{"n_kv_head": 5, "qk_norm": false, "tie_embeddings": false, "init_std_o": 0.00578, "init_std_down": 0.00289, "grad_clip": 0.5, "warmup_steps": 218, "schedule": "cos", "seq_len": 256, "steps": 16385}
Each number is 128 + 24 x the weight over its row's rms, rounded and kept within 0 to 255. Layers, rows and columns count from 0. Numbers have three digits each. The size before them is the row's rms in percent of the matrix's.

# q: layer 17 attention query, 160x160, rms 0.0622, rows 55-65, columns 0-159
# k: layer 17 attention key, 160x160, rms 0.063, rows 55-64, columns 0-159
# v: layer 17 attention value, 160x160, rms 0.0598, rows 32-63, columns 0-159
# o: layer 17 attention output (transposed), 160x160, rms 0.0861, rows 32-63, columns 0-159
q55 102:107117142082115112129090131103116096139166125123110138097160121162116136114107184124130113142133091134076127130123124171094125168095076119107115086120153159103113151109151115102093136140087151137169149104120105147133146103099123097147132116149146117133075104111173125131150077142143083134134141114116124189108094111112127130158117108152134129141147131149138159119144132131146086135148154117114093135132176147128149176069135154124130163134089118115147105111097122157154131148152148
k55 103:113136086168107116129159121151164089111107116138162120115156089124118106120138121116139137140157099081124123134143124144107168141123102142105154138146114171147140138127103115116158058160142154146071141168128125164129081165123136133159142144133141130081097138136120139082135089105120171121148128129128135090153143126113160139143105118166138105077099136157165110098126126098144135078091109115118132115153153114115099128094139163150118150102110174138095130145124135119139136066105122
q56 096:132129107154123141133139113103152164133135138087107099115141114148136154109143109117126147135149110091163171137131094169146124131139104133161137153093073095144154122181154137172128115130111131126145100149116072072130148165141099122122111115090124163170113100147151174141147148138153161082114134107129123124116131138112118083117166142097175101104128161128106152109111135146105150115152098163077139115134154112191106151123111135137104133101102162117148164143122114099153115100125122
k56 094:137087153136131117136153131109111122148144123112122131108180115144111131102104104114051091134116119133104112120163078158109106141097153095140113130102114078118100107098127132143106152177101112149134100121145121123106110073135116097113140134095146099130133123126144148159148138153146144120151111085120138156111106119122097083088144144145160092120122124134112144101099121127118063116131105108129168113138139119104137113154106133080132120162130072162103121152128153112188168128088105
q57 090:128151132151154147191138132178118102177117120127126153131178095136134097109136129153131133117125129142161150137115157101094163152117166144076143164097098136137159135130116119114103127182171149140144113086116148106140164148147155117131089155114111150123149124144102147116157087168138153091160103141088139081088132159112093089118096165133139118124164097122099129138115127094149113115132136112153114107127150110130133119177109133138160161088090131124107131133146155103136156156144141
k57 092:166120112105163115125121131152138135134154082135135099087102160128127152106116124135108148126118148110128129176114103167102080098174167131127164120106148130173093147138091148127135103140094129061144134088159167145092154069102111120117139169160153122120093165143133105108105159139146111128134128090109104178127123090146123110139161118125110140139154088145180135146150125113113096181119123167118120136140123139145087132097146140162137145132122133130139157094102123132152136131145129
q58 105:141134075151133127093156151161149071115104142159141107126122139133118121146120152113160153112077163122132125117095170155128130156135138099143169152092130103096106064132128129137108136142113124124123132161143156158118157113116134144118133091119128122167169148136128124105077093171102173129151114114087146131100116149101108117106141192132159160176135121107138115132105103157168158113136115115133129142136119110163170113126088156118135130138114108102132095155149093098151093147097114
k58 106:124096122143176104137107095145088154142162122125133108105074134148157138119178124125134091137112126119132068068145170149125103147161168144149100146161125122118157149089133105147115135131139110137114122122146134115147138099106116121093127131117124121100128176115101120162148116122139084104127116129107167105158128113136200131134142104154091102157159121114181133165082121132147151112143146114141109154124126140123067134136151159162126112129106109125148125088135115136094127148183152
q59 100:125136142159094115070114138132181155112129123099107086152113119130146161126131156100157124154088137125156152130079136132128129158119125097098118155136141108162165127118150117164121125120169138152146118158157131107106136092102093117087131091126101101114089117125140115174084092137127173103139083122161126114210124113121134154108124155134125124110152134115123139151123131155164108163117151115139139132122138070098169109132128104083116123120122160173163135123161099147112125131115126
k59 097:096115111136156128122129150184089123167110153139144163114130136124109132151116138134114118136144128113085079107132141099126137093130083139170076141119129155140124078129128175111118156119115172113096092191112154128111114116133138077136077120124118151102133133129106109134118099080127145145111148124135143118133137108144131128157144153182148157145136095114152080173139117160124088098142125155092139135146170130159135138128160154146124149152160100127147091117117153088151137170102135
q60 101:147054120156153154181147089109145121123159151151158091140113137135114117107126095112141101124125140076106123094093121150142133111138135144124113172129125177151129114128172104156090150135167133144164124149110140121151115089110122129107125081111122106119122119107129131127128117156138114154129088081107117118125116113112097101147139146132138169141173178152126108138167116115144148162097141163176138114176140103104128105113125131133161101126100110116102091147127135119132143064168096
k60 101:130085104092148127140107127187155139179136088146154121100120168157097110118125111142124141125104123132137120142126097125159135084127118129105086155159181135149172127152150081143128120155130157104109172152093147124133122120152157152140106130122128111106093148113106148119102117134163109097149104161118125120127179166105086126168137140143154068155143143088154126147101114111134114118147114120129126130121118148112145161137171135096118123096121107150123098103086106175134111168150165
q61 103:113142086090112149069104182137118099188097129144115126156143131138151123158150131149112144166130146166120149147124139126146160153137135133097111122125150104098140111128110118138121173124172145108125138132186117159108158117137128132152088137143138100107120129147144138163124101136102176102125115139146147104155102143137112141110133086102144138129150162142142117175110152163172115107141111146112120129142136077103185135129108150139131149156066145161206138115120141166126121124120140
k61 103:114150088138137089146144132093141127115108132160135137143142160070139138137089143108153133121120111110131129103144188101087117132130127123112097129107091108144134100075128147130182130092141137079116117158134142122131131114135127088122157119150109140085148106120126083114142139109132129121114156114143146096105128116111116121140164133197129122118112076133141108188138124110129146141139136094089071105173083131139084149160124124145121159114143105136095146129097154071148134137146095
q62 100:161089076112118143131117127109159107120126125136153156127105134142124139154096172127130111117098119108131129115106137152117144118128143136091123120087128172143137143132144166154130162173142148119164179105101155116092152096109109174066085122163100107111147121082099170081082139100101083113106126130088139123133105162112141111140147138155136157131134137093144148095111180092120128120147121132150102176108116137107159108136135154140105122138139094145099112128110111124132091150121166
k62 099:164143147112137132136092098137131141109089082150101157097102103103129139143108115090124096141138134084129112119132125114115163122153111171127190163154113117123139125094156096171097132104078127118095117115144130146154156150103166122135152112169088160129127149110119158124111132147153088135137099099083174126121145149161127126155103105144145113144132133149151098144135109143132154109102110190123134149148087175144105117101138148113106135149150109120160101089131116148101093126102172
q63 112:153088147146102095130133112122142119146139105128158134109129136146133124136076106117137077144126108126143121173129131154135146168147137124164145125127131138149103096111125153093096094170122096142121146106129155075143107151086108173117142149111164123117105145115124141084101169123174124160129088083119093124147124161117085138110160143125156045118104141144140152089130139078141139143113138132143098134107091125121147114121108153089140102098111129148125146117087144147127146080095143
k63 107:134110136088130149153143134112103169124102106139117166076140136064101142134115126160097112092129135133114136170138122175116113109117091165154123159137106106092146173158110105137120110093134125125141126103174147113132141139126134099095081127106123101148112129126138184152120136134161135151126164106126154144146128142146101114109137100139110106096148166129159179125173124148115148134123120116119156122141119107109159113171168193120150114101162109157134088071149128164128119111115117
v32 107:139149104117163120174132114123169129126166147134113196093125097127070121156173144124119110117139145121165142149110157142127100129105137149085094128176128143126183126119176165110168146082134114130160129149087136118107128130104167134071150118146138147141126164167128136126128097108149133144135157142129088131126117161142119145108114071133093131130117133120147166150140122101137096145088138130155133092119122119116141116120145116123129138149199130131137124131160161162114175114110140
o32 100:099137121122169136093117134108142133132134166131117098144121172111120167163131103122133094145122116155124151110119099118086084095134101163093109167135116166107141103104106128140155139089143135106150101129094102107157120127121212148112153151188112124139134100180134171132141145138104100159112124122119114117166123142106144122100106117107138100123125142129149138111143124102128089148111188146181131119115087116117127087118103121124120169127134122110133207102132148132143127115149120
v33 101:126143125104132121107102114100136125124153083137134135115085128104147139171104130134109108113125156159105104115145182116143092096128122184083123120169106164123144126114148124137152164103125113130107148141126164096130149063135152136099138158185158155096144150162091114144119137147116123165124100143074137107113107120101111146074103144122112141121134094102139159165139128111139117124169119126123160148175113142103099135137157108158119148077137089119130108086105109130104156135164138
o33 105:119129122120097092127136141105128162113126146125019116124115093096147133172128127135099141142126123145076138067110103122120156104140092126113138113157126131152193144075139125150168137135124145156094127152122128172110146131130106117094138098164112130118131108130117140164145120125177135133134160115105118127155106138163142117145108121118146113128114158125124142116130142149149044111118134180100142144123120096149107131141113139118097169133152160128151109117101107175151119119128141
v34 101:143105153123145148119169099102146122110145105134093182105121175131120097172109088139142150110149154086133144161139129135120136177122118170164142137067142122070156170147156110122149111162130106137104158125098127074160151109103125148101142139094111077142114122114122141129156125094117118142093121129144097149150126113160139149144126141088138131145115152127125162089155099154132151133122137093147079092152155156144122174108134132103142144137131119119060131144150118117139122126137116
o34 101:122132162076157154111158150103151142075117106148155132143156112158160136107155111114157130120138132136157107098125113155116098165121127090082119125096133136108152143148099120125111159155115145128137161150091107138171129133126087134130162110112167078144099136124144163138123113131084136166143112128117132124144084124095120156154115146056092148078145124118138154119126113120140077142155171146152131110129141137106132174100192138148136132171156144106154125104131117115163112120132134
v35 093:172095148128118147147143116137086109117135122149119143112106125124142096172117101140159142119127128127133158154158135136135123170092142150136111119175128144089141159136203104101137113126135187169142161122106102162124157151118144171119124111117097147120087152125126140118138179139137138141122139127111149094091092165129160109114118113081138123127094108122107152139167093141134160103106140129112093103140162148149151132131111128116098140168177125093078108138119123113094099132189126
o35 096:129134183129144144081150098109105165085127129061154126132180114093144148154148119117167113132107132144141163080138110159079107135116110120135136102095120125121109147112115132104128137138109189112148111113122113099156123117143131132105121118110130128126119130107135148110139148129141130122121112111122135129126089124117187097136109158068103112086082108118146168111110137138141124129166136155170120183118143130125160132146180155152149131159172145120132105127116134111183127070108124
v36 104:141128161121116146090136123087170102126150120125123087154093099132139114088119122106153074137135135126121123107053103148146140156114134128116072111139093153126133117172117141161123145116133133137136106144146149133138162112167133133157127103061139104118151091125163129096149114115138085121102110135153120106183112137099109149117129167117112119124130084148112139131130154129168146165136117122095144152157091144143141100162110129114124131092138177139160125146100172095129193137131122
o36 103:138134105062130118100131116138160164161121137164112137116088091101132125096129145101107108164141145107129164170137130118145164114124123126143079121122113134160147106095152110092133184125148120127128126110145163162080139149133179111147119090115115105153158163131124119148149152133135127124125131167139144117151128148119107127167142088126147187141154082141141157157113180119161128145195122103114110126108102141142130135161091139140134122116124131124128180094147154159115124169100113
v37 108:120131132115131080154124153146116076140134110120144116117101098132095148098110159107136149134133120152136100125117103133142110056123130118148125131100090109123106136095118179082134106146119082101100113105179109133125151102125123128131124101140136190133151170128110133143054133149134089121140156155122126110108118085110125155155089097164163075122139127134128134089140094149120128103121095176101128131119106149125155135135129163121156150137104118155127133147151136086137096152073133
o37 106:126141081174106106140149153134157122101112169133179129112134176169111133133132133093155142144135147144134113089121136101119116120104124144141132175120108102114108132143129150149114146121144096103121099105153160153157145153146146094131139109153082192132156127085108120114116103172145119144146112120159152143110165116125126132116105139133118122163132169091125102084121107155122107144160096151112143126125117095173138118096077136154131122141158109145136091165169125059122123172115101
v38 122:185093122135156152123115131146105089126130111125141168070145151125124143120141125121144109141126165128152154144132109159124125086156124143086155125126171176154096160141106094141169128160121124140175121098155143104149113098086102087109124106152107132111107159110114144165134143130118134144132121082114085156126151163127110136165104069167135131089127164136158099102133141119173114141102164094126103136149150095099102135123137118146104122140113101155145127104139115122108102116165087
o38 113:126115176103131153136125119120127133124104118123162179110117120127142141097126118132091122089139147115132078158119080089086113113115124156128154121130130168130147166124122147120136098135119121124128140108146136149147125088100014126127139139136125141119114138091099122161122147128137125158109137122101081139134131148138124140132113101124128112119109123136110148091138140125116071136108122111111162170127099147095162139111190156103087126112130108141120045131122089107125118160159150
v39 108:114149125131165094140123161154133129139140123143077138149140144173151193149104098124117120081151086104150143127148164125113144149134161121146142140111144146157159130122147116106129113134082159119157098136101111131121115144073118150155133131104109107139103106105169132089138125099130075130191153160125164149145135127149126101116153157125115119137145162140154167161105163163111126046122143162120109126123158116156136087134085107103146111155101134115099126123101129129111128146121134
o39 109:131145128160146137093145128141125137100126121082150160158123161154141096125143135149136096097136097092192159131155120161134126148121114136135138104139149129155137116172138150145137107127125164091143160119087110080113098147100175133098120142132115104145122140122145060093102103079097144098119160105082129146120116138128144110128143150137098114092137100104113066153135128151093149146122173099131103140093138122127143127109126070113115072101120136132117139136152164122143091108118110
v40 104:106118131116149163106065119116160111127174086114104102133145163113131103148117153125152165166143178139083177115141148174123108113170150164119146115136102120120119147177138120146122087113119148133178099133133164196109154116132123116083108144138125139143152100138138155112142156089130097136078131130148098114103122178147153125137135134094131168127128133147110130107147113102156130104111142107116152127160127109098125071134140106111162107159154107099150136114131123112135112129165120
o40 104:150141144122143107084125096156140138121138126115058162128156161101103134136147123167109129142111151106149155126133151146130143153107129147112144071135131118103125129104163139067083141106096105159141112130100151134108083125130096128077079114098138148132144153144116121179146142116120122117094109133156133102168109154111142122176135106084127143106112129139096194142169161111148128106113108132147126141100117106117153119124113175137127144128096127128135081127139131156134112159191146
v41 110:177112076114141083111106095106136093148145099112110119096168139173146108115127121128136129149134144149151140167124156120124139130157150140141095125196194155112097127129128148144139136140152135089142149094108123116134136133160139129141135136178101168134065109127152160119107148149117144133138109113158114126109148176134097118099086133101169066092118123112096159105128111142163159125156147117101108123106161083167135145127116144114105110141134160118168147113137119127135129127140145
o41 106:127149169117120154103149107122116107118156127071139134108155165128144129103131081119150100148154142112163137199104085118076125168115133137129168087140084131084133145162167149126165087137131137131130152116151145121169129121136178113074084146143120139134097124128121158122113110122133126109096118090156084123111116153137118148113096129100116117096117114127128169112124165138146121151142092112108158138146124162151164106137154105122146164130107139170148172120141096128136139125128160
v42 101:137131134132148103167138108153133124157118168140114131144097136106109089140119168122123120141164088160127133126149124127101111150144141104167123128122128109112127090154145141110140141106105128147101096136089159131145156174179149114126135156127142117133110117161122101154166133124153088117116164170117127116134194040097121140155162111174114141172143128095146105123117107108121082109113108150111127146129112155130111123159119127162122123097106090157074120145110156122187134131142094
o42 103:145113102134138135134153130109156121131130129171130109148119133146124106137117155106133142121124093161146136073150174162164070107159131053127121169102132125132135146101145123152112124121133098170139086122099125106130152166081176120101149097163153134136124114147138147134176132178160130124098137137134114132134137093101105148136140124147118135115108131119127103110104124115102098107109144155100120205126106129124075141154094143137137109122119078151119159158120158142144164095156100
v43 096:073174119157135107096109133113111115123149092123125149153128123091097125147099164130118175143128170146103115157136117075140139073091130116113071125128122136127162134120100164118142140098134121128138109138123139124118125085121132125072129099106127165104131132150078092124116162109142124139125152166120114103105077108133114151114083126141138117166132168124108177132115126157117136096133109154146133157128113139068174167098153109114169112163148106145130124111119108153108156136146153
o43 095:095176104140119098073156170152140128140128138150076129151168149110117128132142131165099147177134141142104177081120128079111127092136126122115121125164123115133119097124147114154111158078126093067145134175133142192161130154142187164097129119143130147113134090128115072113158118125111127126125119111126128131160109141138126134114118125131136143117109174101088120121137092146165157112096124132124148111101113088156143122129109153105152121156126142109119162130150129131132100150159119
v44 104:101098136135178138133120133186124153142164145134132100107100120088162135143140167131151103110105089114119133072119142181090119137096140110089109142113063106161131112131147178092120104139065112164152088126140139153105112098089149115123132108119089134125111124132115125121128124120122120110123107131099162127091100090096128125119088172126143129120129114103145164113140130127129161088118103137100123126165082148168130104122133118117166126106101097111129120159166131112114101114156129
o44 101:134087143145127108098130098162118125116113145087123123107109130127125111128104188111190166128139129095101138084168163113103088111140123139135096156142139131158152117089137143124120154133123161120141115139113130129100145101104134133086122078119088132158132141083115084145116099130102117098115153118111171110128123114103156094162091136152108161102082126119167114147130141123142141104153142165104105131108145124138101143131138118168118126116147118106153047171159103118114087122154121
v45 103:134110109131144142128153093132097126148126171093100127160143156123145197134074097118113171152097102174117124108117141124088106110164169118131136145147117138135141094126110181114087137131101103141144112089099162121129104129120128112110102133147099187131137133149086133125123107086115101116169134126129147137098128141112102094119131140157137150133149102102134118177113120099103132066098141103122129117109137097147134146120136114167106104119130116145128130114124140130172166169072170
o45 106:143151149162087097128106117134157073081144164074136132166132150123143128121130151164160164160129109148121168158141154118096065093118164164098117125133111106143143145159147152188130117144102144158108134170113160142146099106138126133114101157165130153097124128142083136125165094121116153109103160118139138123133146115112134151138123137198138113143106097120133130144147109122074122093126106124116104131135099121147093137130120105129128079104089137143119111147134116167123126127123088
v46 101:167105091107125114130096101128118127147131130138117137127171154157186156123166119131141131172146130140142139126114110145131112110154161149142121127166186144153141176103151114169145160100128144137149118085119117168131109181109121116096123099194134159085091102138142144149135108137138118098126161142144137127125157136159123147159094090131131165091101112129151120083116135118142117143121178109114142130115119083102082079175123137138099127147121138113182133136143131127143098126127152
o46 101:123139164138124150140111111115125112146167144074106189106132129113125147114139128131110098136119148117162131168110128145100093131126106205120159106153124113121123172158144133134136088084094101148143114109144113111141083142137105120112153138144136118107122111141104141124150129126147124107087107137151049125160157110107117121120133085162153123128119121152130113113166179102130080148105151161125137162144155118121163094093140134133125177095104095180124156101137127111140158109142108
v47 095:129082137122147101157154108165106125126128091152157155089109094143128129162147120121119120102144090127149135162157113152137125155119101132076126138142135146156160103151139127088138094113167108150129144123169128075156091135111127082110145121126128145120087194097126151103208132136089148090145112077124119112080143154128174103156130119132121128099089114161148123128120125127104119134134151113161094120130142107097114124108122126148117151125126124115130125089082151114093123109148102
o47 094:128088107086136136118135107095086165095108087160188131120135130097144130143146088119131106090133107129150132125120089108101118142141141143155160149112106118121133111114095129136138086151132163107149103119134120108159140108109077106104151169151118121117133164116116165162100158138104103142141156123105114145120139117158156112099133167161132126129078110170179159122124118131111130146129192132146118142170148135121124154127191148125105129116138135100124084152105099078140096106148109
v48 095:148134117149149118127144176121106137131099104130100145099126150152149138102117128145082109082126146056121100141187149133115156144135056129105140135131142139097151161104127066083144097134129173133154177153115105134125126176153104145148122107133137097146121149132110106127099129148110138112114135142141155139137115193114124164138133130101091145142135136128133082170137140109096120135111141081120122174165101173117106147153130114152104117140128127119136124087139150166106133132114133
o48 097:130131146094138121170154177081119140123114135083143158109165126112122125151124133145109117088142117108116120129129117134200171151158093157133141034101154134145122142136105104139157107140126176113158163122127128092117098151130084144180151155111121088134117115135129134099158114081114101145161146137107126142127100137106130135134138128108150083167115124111134128130125114170097172120153081090134152150148090150135112139140133133129112121118092126121118123111119145162129125086133160
v49 104:161124108123142132150125123162088063137142129125150125107141126143086136125122137119137136131140099118132156159135111130116131169136126117136177113156131146121100091160161072140143095164151118157129159127153130137112139131117099106167106147129132158146159144104164180119173110119143140140127112086112072160109177182118123111100138105133113107097189127124107083151108144124111130131117119106075123116115120117156167135151086114148073115155146101165145135113107148133117098154115117
o49 107:152106121119139135150107140123136147122096111127161142109127137115136138136107094115114104098151133157141119178161086126132122131115148087155164119097105158113104129133106176092125108165126177107139128081138143103138095112115121139127079168127122138111124177118136145115116201116147138111113164104125113124110111169113119132123132154086122095145102091117134151123150152125080096112112026128128137165142112167137132111136153136110136112092086129137129078133117141125129121155098153
v50 105:166131134121184136158123123163101099129113152136101149136145085157131122116142135128146158104108140100121129101133142136119160110081122125084068144109131120139165150119133166102128152120093187135155116111153139108149124142116151138134107112118146109160169116128150137145138141135125116088166138177125128109133062188132107099166162130115104164104146111156089133113133149112127171093145141152172101165109104138093128086099119136115146134144141125109098126119122149132113088097168105
o50 100:124118155108114086091146115164113125121122155099136152141179145136153122124163150167108127112148099123156130120123163083121127112151103161104127173083129115132136127133078122115121111122128154109142131093131122099143158170144219123155137151099127122151169134137108110132126133131136123103117147128069160125117140133112191094153109138140108121132123100117127150145152124135145167106154165077156139140074153131068152144133111149149144165120136113078124147141122135113128096126142117
v51 103:157129127125140111125150114121119080106107129107096191120116114159090135149111076132132151098164118128120113117170148147109116125189075137129139116109132150085145153156151139139150089097092158150128162117155120088135157149132120137123128156131151134134157138122143160153130143138095107125127113100120150148119110197154176139151190088146161145127180126147122108119135125169128123118157129118136076124131154120077124133131105122113084148147146163120132118103115108121136117082134100
o51 100:092146096092139121124141118109124163087141152110128161131144126117159146144185136152120136110139127155143109120103093136145127150127090108141142147085104113108169147158115136104138129182113122127139133117102118091164126147147055134127124179110158143131169149135133155114117117117128108131130142134130128170105145138146167120116142098083143098092152110143156159124163122139070078124138074094152137179121141122112133145123134147111091174139148145090124101161133116129188129125099125
v52 103:099148147129122108162081144127131130062153148154122118173112118132072143135144122125120116107099142075124151150150102134134129116122108118097138130119164096145132139109134141109143119139143114113101098127117084143108096154091154147111112133128152087146184151129127126108080111153107164142117100136090133095136120147132160120137159125127075139111163131126091117155120136122134109140121129138172150112116136157083134098101148136102147165123153156102078124172172158142135095099136061
o52 101:136113097136106109129098117124110120115109116146130121135145139113122152151143128124120144094114125112105089098123156125159135099115133137106129168113161153103117121089090124076126101108116120093110136126117067108101109100138225140182144106116116117145168137139146089147085161156121131159142108125080148130087113153156138098116123144121115101114143157121107102138124105094116147144114130103179100132128152101097120121109086105139125180147146145082140152114102104170115132093160119
v53 102:164133167153083148108171102126112171131123141162102125177115108136147178118130181106132136157117098154121122145108137107124115152096157093109129139151153092233138110109139157158115170131178127150100133107102165143154121128136122130131149129126131156122148155141116091147138149130146101132104126111086099127181150104139117162116122120129153100173173125134153143156107166109125115130073137127132108125138146143097157129149132118127127111109134109154118144097089130113147130131128121
o53 104:134143156152122150151120147123124169176146109178143109133107113111106118135166126133127200115120145136138178117094117098118093114153183087141135155149108139191140151118165122118149129125165101164120128140154145128134108110090177155131133141153135133097103148150076086134126136136144148127126125148079114130137120100106099130126130111150119149139140098116105068133096126131115100097088159165126115120154130151142114116131110125156125094145150110100119164083074154124119114151121107
v54 107:128119184142145122126080155068134167098136113113096120117104150111173138139127094124134068112117141105122083109119176125083114080125133132091111124099135192133133158124155138151153116129094127134161095081120128137123090119112122124110131099129105112112163144142095161102074118151133141158099092094129121100110096146140139140132127100152100083118140112099149115158127123110120128141111128156130111096172160111102084123109143123124134124171148101119128113136149114100121137113171141
o54 107:125121126136114128076123117092100118119137153090117179147103121099139153149127139124131138080097163119124117123118113116080137099153127136113112117142170139158144146092148118130174161138123108163098119153120090171119121081120067129150129101135119133109134114114090113113120116133117120149095120137113149147149072149122158129119092099112112153081142135116130129173115121131118084158156121143121129128109125100133125154092166115110064176130143165135119072115121112195120120132162111
v55 097:143157124115146079146094127142105137122169153111148079145120093147109135144117177116151098124120154140119140152085141114109137095100093163108113127078136143107120109119126149122128109139133055083103110105129127119140138100107143098117133113155153090147152098133128137138096072122171160136123132141151092100134159103130112141159115136144137139097166086102086132126107130099155143132187130174115128139130115136104126159127139126111166169102114135118143135175135169092156166140111142
o55 095:128098063101099101134127137151160118106106129164098112127136149148165132133130119118123128121137158126117111138126149102128126127120128158098120166135150135135132115100070110145123157136143101152122119106164162168153166132126217089134110112145133125163145100124134107137107124145154164163098131156174123099100138161129121168096090129146124124119117140114133110176126145098164056148114130155110167122133126100118107143116099098137146190108141115147165147117145121135103150160145145
v56 117:123145122127106098138107160122102113105112119140151104099119121107115121136159122132102077108128113154136111131126106115134121130179151118170175119156140116173123105115120136103170147129126116126095143136083123140101151133099128115138141162154140156125127162145082131140136136154135147166150081122072153138130118124127115151122080111121095064136109137093142148138103136154093114060111141150103161124168110158166121099140119112132110133081066090154082136098141125134110133142095161
o56 114:133130125173106147156163170127131144109132131123135132115107150115105135189090124089123145142106090152071108153143138146124133111151101095150176124156147139123155154131149143146143104122132174090107138141105098116112099103075168113110140122160120144147101202154130110100109114139135123141130145103095115154105136140104114151137110118163105107109132158124111079107067121182103092141100112178108130124134119134163139093128129119103119132136137157153127145128101105161146124084126145
v57 103:116124118136106072102152125132132094144112116113109108126127146128183155135108126123121177139117123166133080142124149103174079116098140103158118131099132117155150132167160143093093090079147081099146147118109158141089132135117154126096125091153116159142112130140122113082075115149131133115174141129151161129112128162104119179106094197107123106110123104110151159106124117104131145128146091076147123156116124139128146122165163141147134105105134109109102122147099128118144156116127128
o57 106:154138091094120107115116109127131129110095128095086144130154156101121139142142138107159142191099142151125138125126132157127102145161152189131118095124126076137121153156156145165159124134133153164123158167107108158149134177158172116053114132137104118112134103107082158153120074131107091124149140172157121118146137130118166124153112145158112121140134109094108175094116103127131154112137108127129122118155142115175123120156134104179131115120096129141123168110169119114124126125134112
v58 099:190138137132149150149151170146165132120114131109108113106094134132172187134121126149116107133142128213132127122101069111116113144127128135086135125109116101160118078125153128127126124125127125107149150121126154093169139114094098103150138134136078110151148135145119110108094132131164098110151147144119141151172140123142111145111088144113134142127110098145114102182128142125129098118107126108129089128149175077087126100136089118135158127117155151140142134104126154100126122173079096
o58 097:163148142095142123170129159115141161102109144156139115157106140150168169148169103115151100127083143171135174126074110124117140135142131144100114119118166156131175137134157129163130130113148107168113120116143140076128148127092103128126104152158092107130118152114067108123123116116112101116164140130143149150109162102140113143170123137138122133132102119136164084121105118134110155151142151160148138109126109128092134111167102104142136078093121116155091109086109146131073139178121115
v59 107:135149097174145125090141171163133130146120155107120118150075107143127109142139139131121172099134150104110139103130115165123109116128087145115062109165104160203115087166090136166181161151118144126128098136136135118117127086166130123114100144127129097107181104147104132161161115095088155103111129099149120146142134109147109107131097100155114143140124105117097118083148141155128135085127122123101158116143129173117131126143130103125132120116108187121133128139146122092137112100138130
o59 109:107140122094144138106140184174145117167133097111081141124112086119175167169110181114105144111123132117097128124138160115141080126113118103136107136148100150133173097147132148137100128108113136130126141175161134160112146118118127153126142102156127134126141128153120111146142117106078191128094123112093116137125112095088139127083151112145111166120132119158138133133138143139119154109131055104121106188129111121095140138145082130127098158125122103126140100159130121131115106157137184
v60 088:134111124132134107097116098131110106168139114169097102129117131124124106119134161093127153140144097126123148137152123134115108143102161140168153153224141127190132116101113126154151149124102143131089086102133125173109158109130141122144125122156132135097146112129131121116133148142131148114157087126113149073163143070122108132087115138156168115097129168112159120084125120130140139123101160115096136126135169162185127131108127094115124147091129078103128140132129108108151130118173161
o60 087:137107168177125146098137137089109148126166113096118149094135101111099121115113155128097126101148151081106112122132120117113089110104138075171135138170085141129142181122120185106107106121139127173109152114142119143115098119145154118098147097131123154143119105127145084164121119097126158114095121123085081108126111119136134102141125137150099162117127144129119107121113142154127074098130148163075114159153148168159134154148094112154129121133154123178164110181129117117119137116146127
v61 116:159115141135163089156123162178098097124135132117179128120083109129096119128144130124170110103107124143130121130105156164118108079130119124100099109124091130157090080149160128104150095138124114122116103107145146181125150106114137140137120117165116152123169162105101139136117133116122115134145132118103129100079163101089131117157109077162120078120127094105113106114131108122134137094106099171124088133149085168111147098117125157139146131120092108131129125129129136090115079130158075
o61 111:149104096126097119111137111171145155097104123115157111110111120119123138149139130084137162080124129139116121094145137108122107111128109126139117170103121118139134117100136124145131104154138136135131103102150131133129147102099107113097113088122078191135156154066110132136101167149158156133124143110105157132097122126091197128140086139128105128128085128083119149101128133129124115122124086135103133207140103099122131138131147151144100131125158130132129044176129094098124140118130153
v62 102:163118119150107167103119095119163160084133134084104157111125148138107099144101079130116148158134154138109146088126121108128140129174155128143104105105095124115112110154115151131113139145091141148153156169108143068137178158162104123095156167097109124159142126124107120153126138094115107142096150130137095152141118147136185090141150133118130169184085127150120124137114121119070120133122124108130120092148127104124121128098145089134132089189160161125143142127111128129158146132129109
o62 102:128159152124144155106109167132144110123139132125125065169115138138113134128141147163130166127098091128123143140104156123130126127154130073102125119120143144106143098149174112113120158119116111140113116169086199137128136116113050127108109135121186116136127121161127134135119110129089112122129099124162169144144124110102108174144160136110160133126134121165145155132150112126135153145125101080196103139106109132126166132135182174105154109131102117099106107099118151160144132137150110
v63 107:160157098129107162106109164131168088112126135133126125140148127153107143125095160137118105139148170128117154160140120135176103138133136147170101116175153116128069109133114156108166162132158144130122144166136152140113146096191143143109138139116157139128133144111155106131109120152131122148096151129100121167147133117123109161074078111102141088134124159129135153077132147156144149099149113140102140162163085156144152093192116110103140091134088149157130126142144109127110101128115137
o63 109:105174122176150124151132178146168111173112113122096143106098128130131127131135123114124136172141164139128140113138130121148108137126102123157179089125129157140104116124151161087146146110140125078146156126122156124122141169121169139078080086146095098146108188132151121116099146145122139126131128121104103128141126163112100105138141108089122133129152156109094140089093165151148146139106075110130128159112103137136157092172089150111138123160113124130159161092135112125144140137104178
q64 087:123111105148133171154109092113118137168093153132134104109120128125165097108115126147154138179120084114147138101116160132154124167108107118142136095101139143140072122165079151112172120169167140106112137132144140125157108165155134167115103133112149144134161150127095125139164136089150155117188105134119142151155162139125127157152150128151115124146113097151130122100123119096099081130126163084121137080149122085122111116132118108160135151087136160120138109115112143186097146097131145
k64 088:116150135147137103141136174138145128093150105154125127117152099122101135143155117120140139116119133137099175129111117121136118091157122129153104113096117158116148136069155109140078139078086179125122193134141128148071157113124160106151157132157091157160151135142134120113103139131170114148049115141113139128137115127129129127101129142163144153134161120149126156142134141088165138152162110110152119155127096157118134127096125163112132119161167161143091151136126102116163124170149091
q65 087:146130093117155145079149175153122192144170149089110059127098152119159074109113122108137156141160109172150135119158127158098152149151096101127108139099128142125158067153123117108155129105147085118122108126112121162112133143108078133131151142156117160147131132150117138161147153125155130121127132099190115164099134114126132131121087139119101123137116109154111101115129120161104145174117135165124119072123136127151124120133102120140094124111128117108102165152161135126138156122139105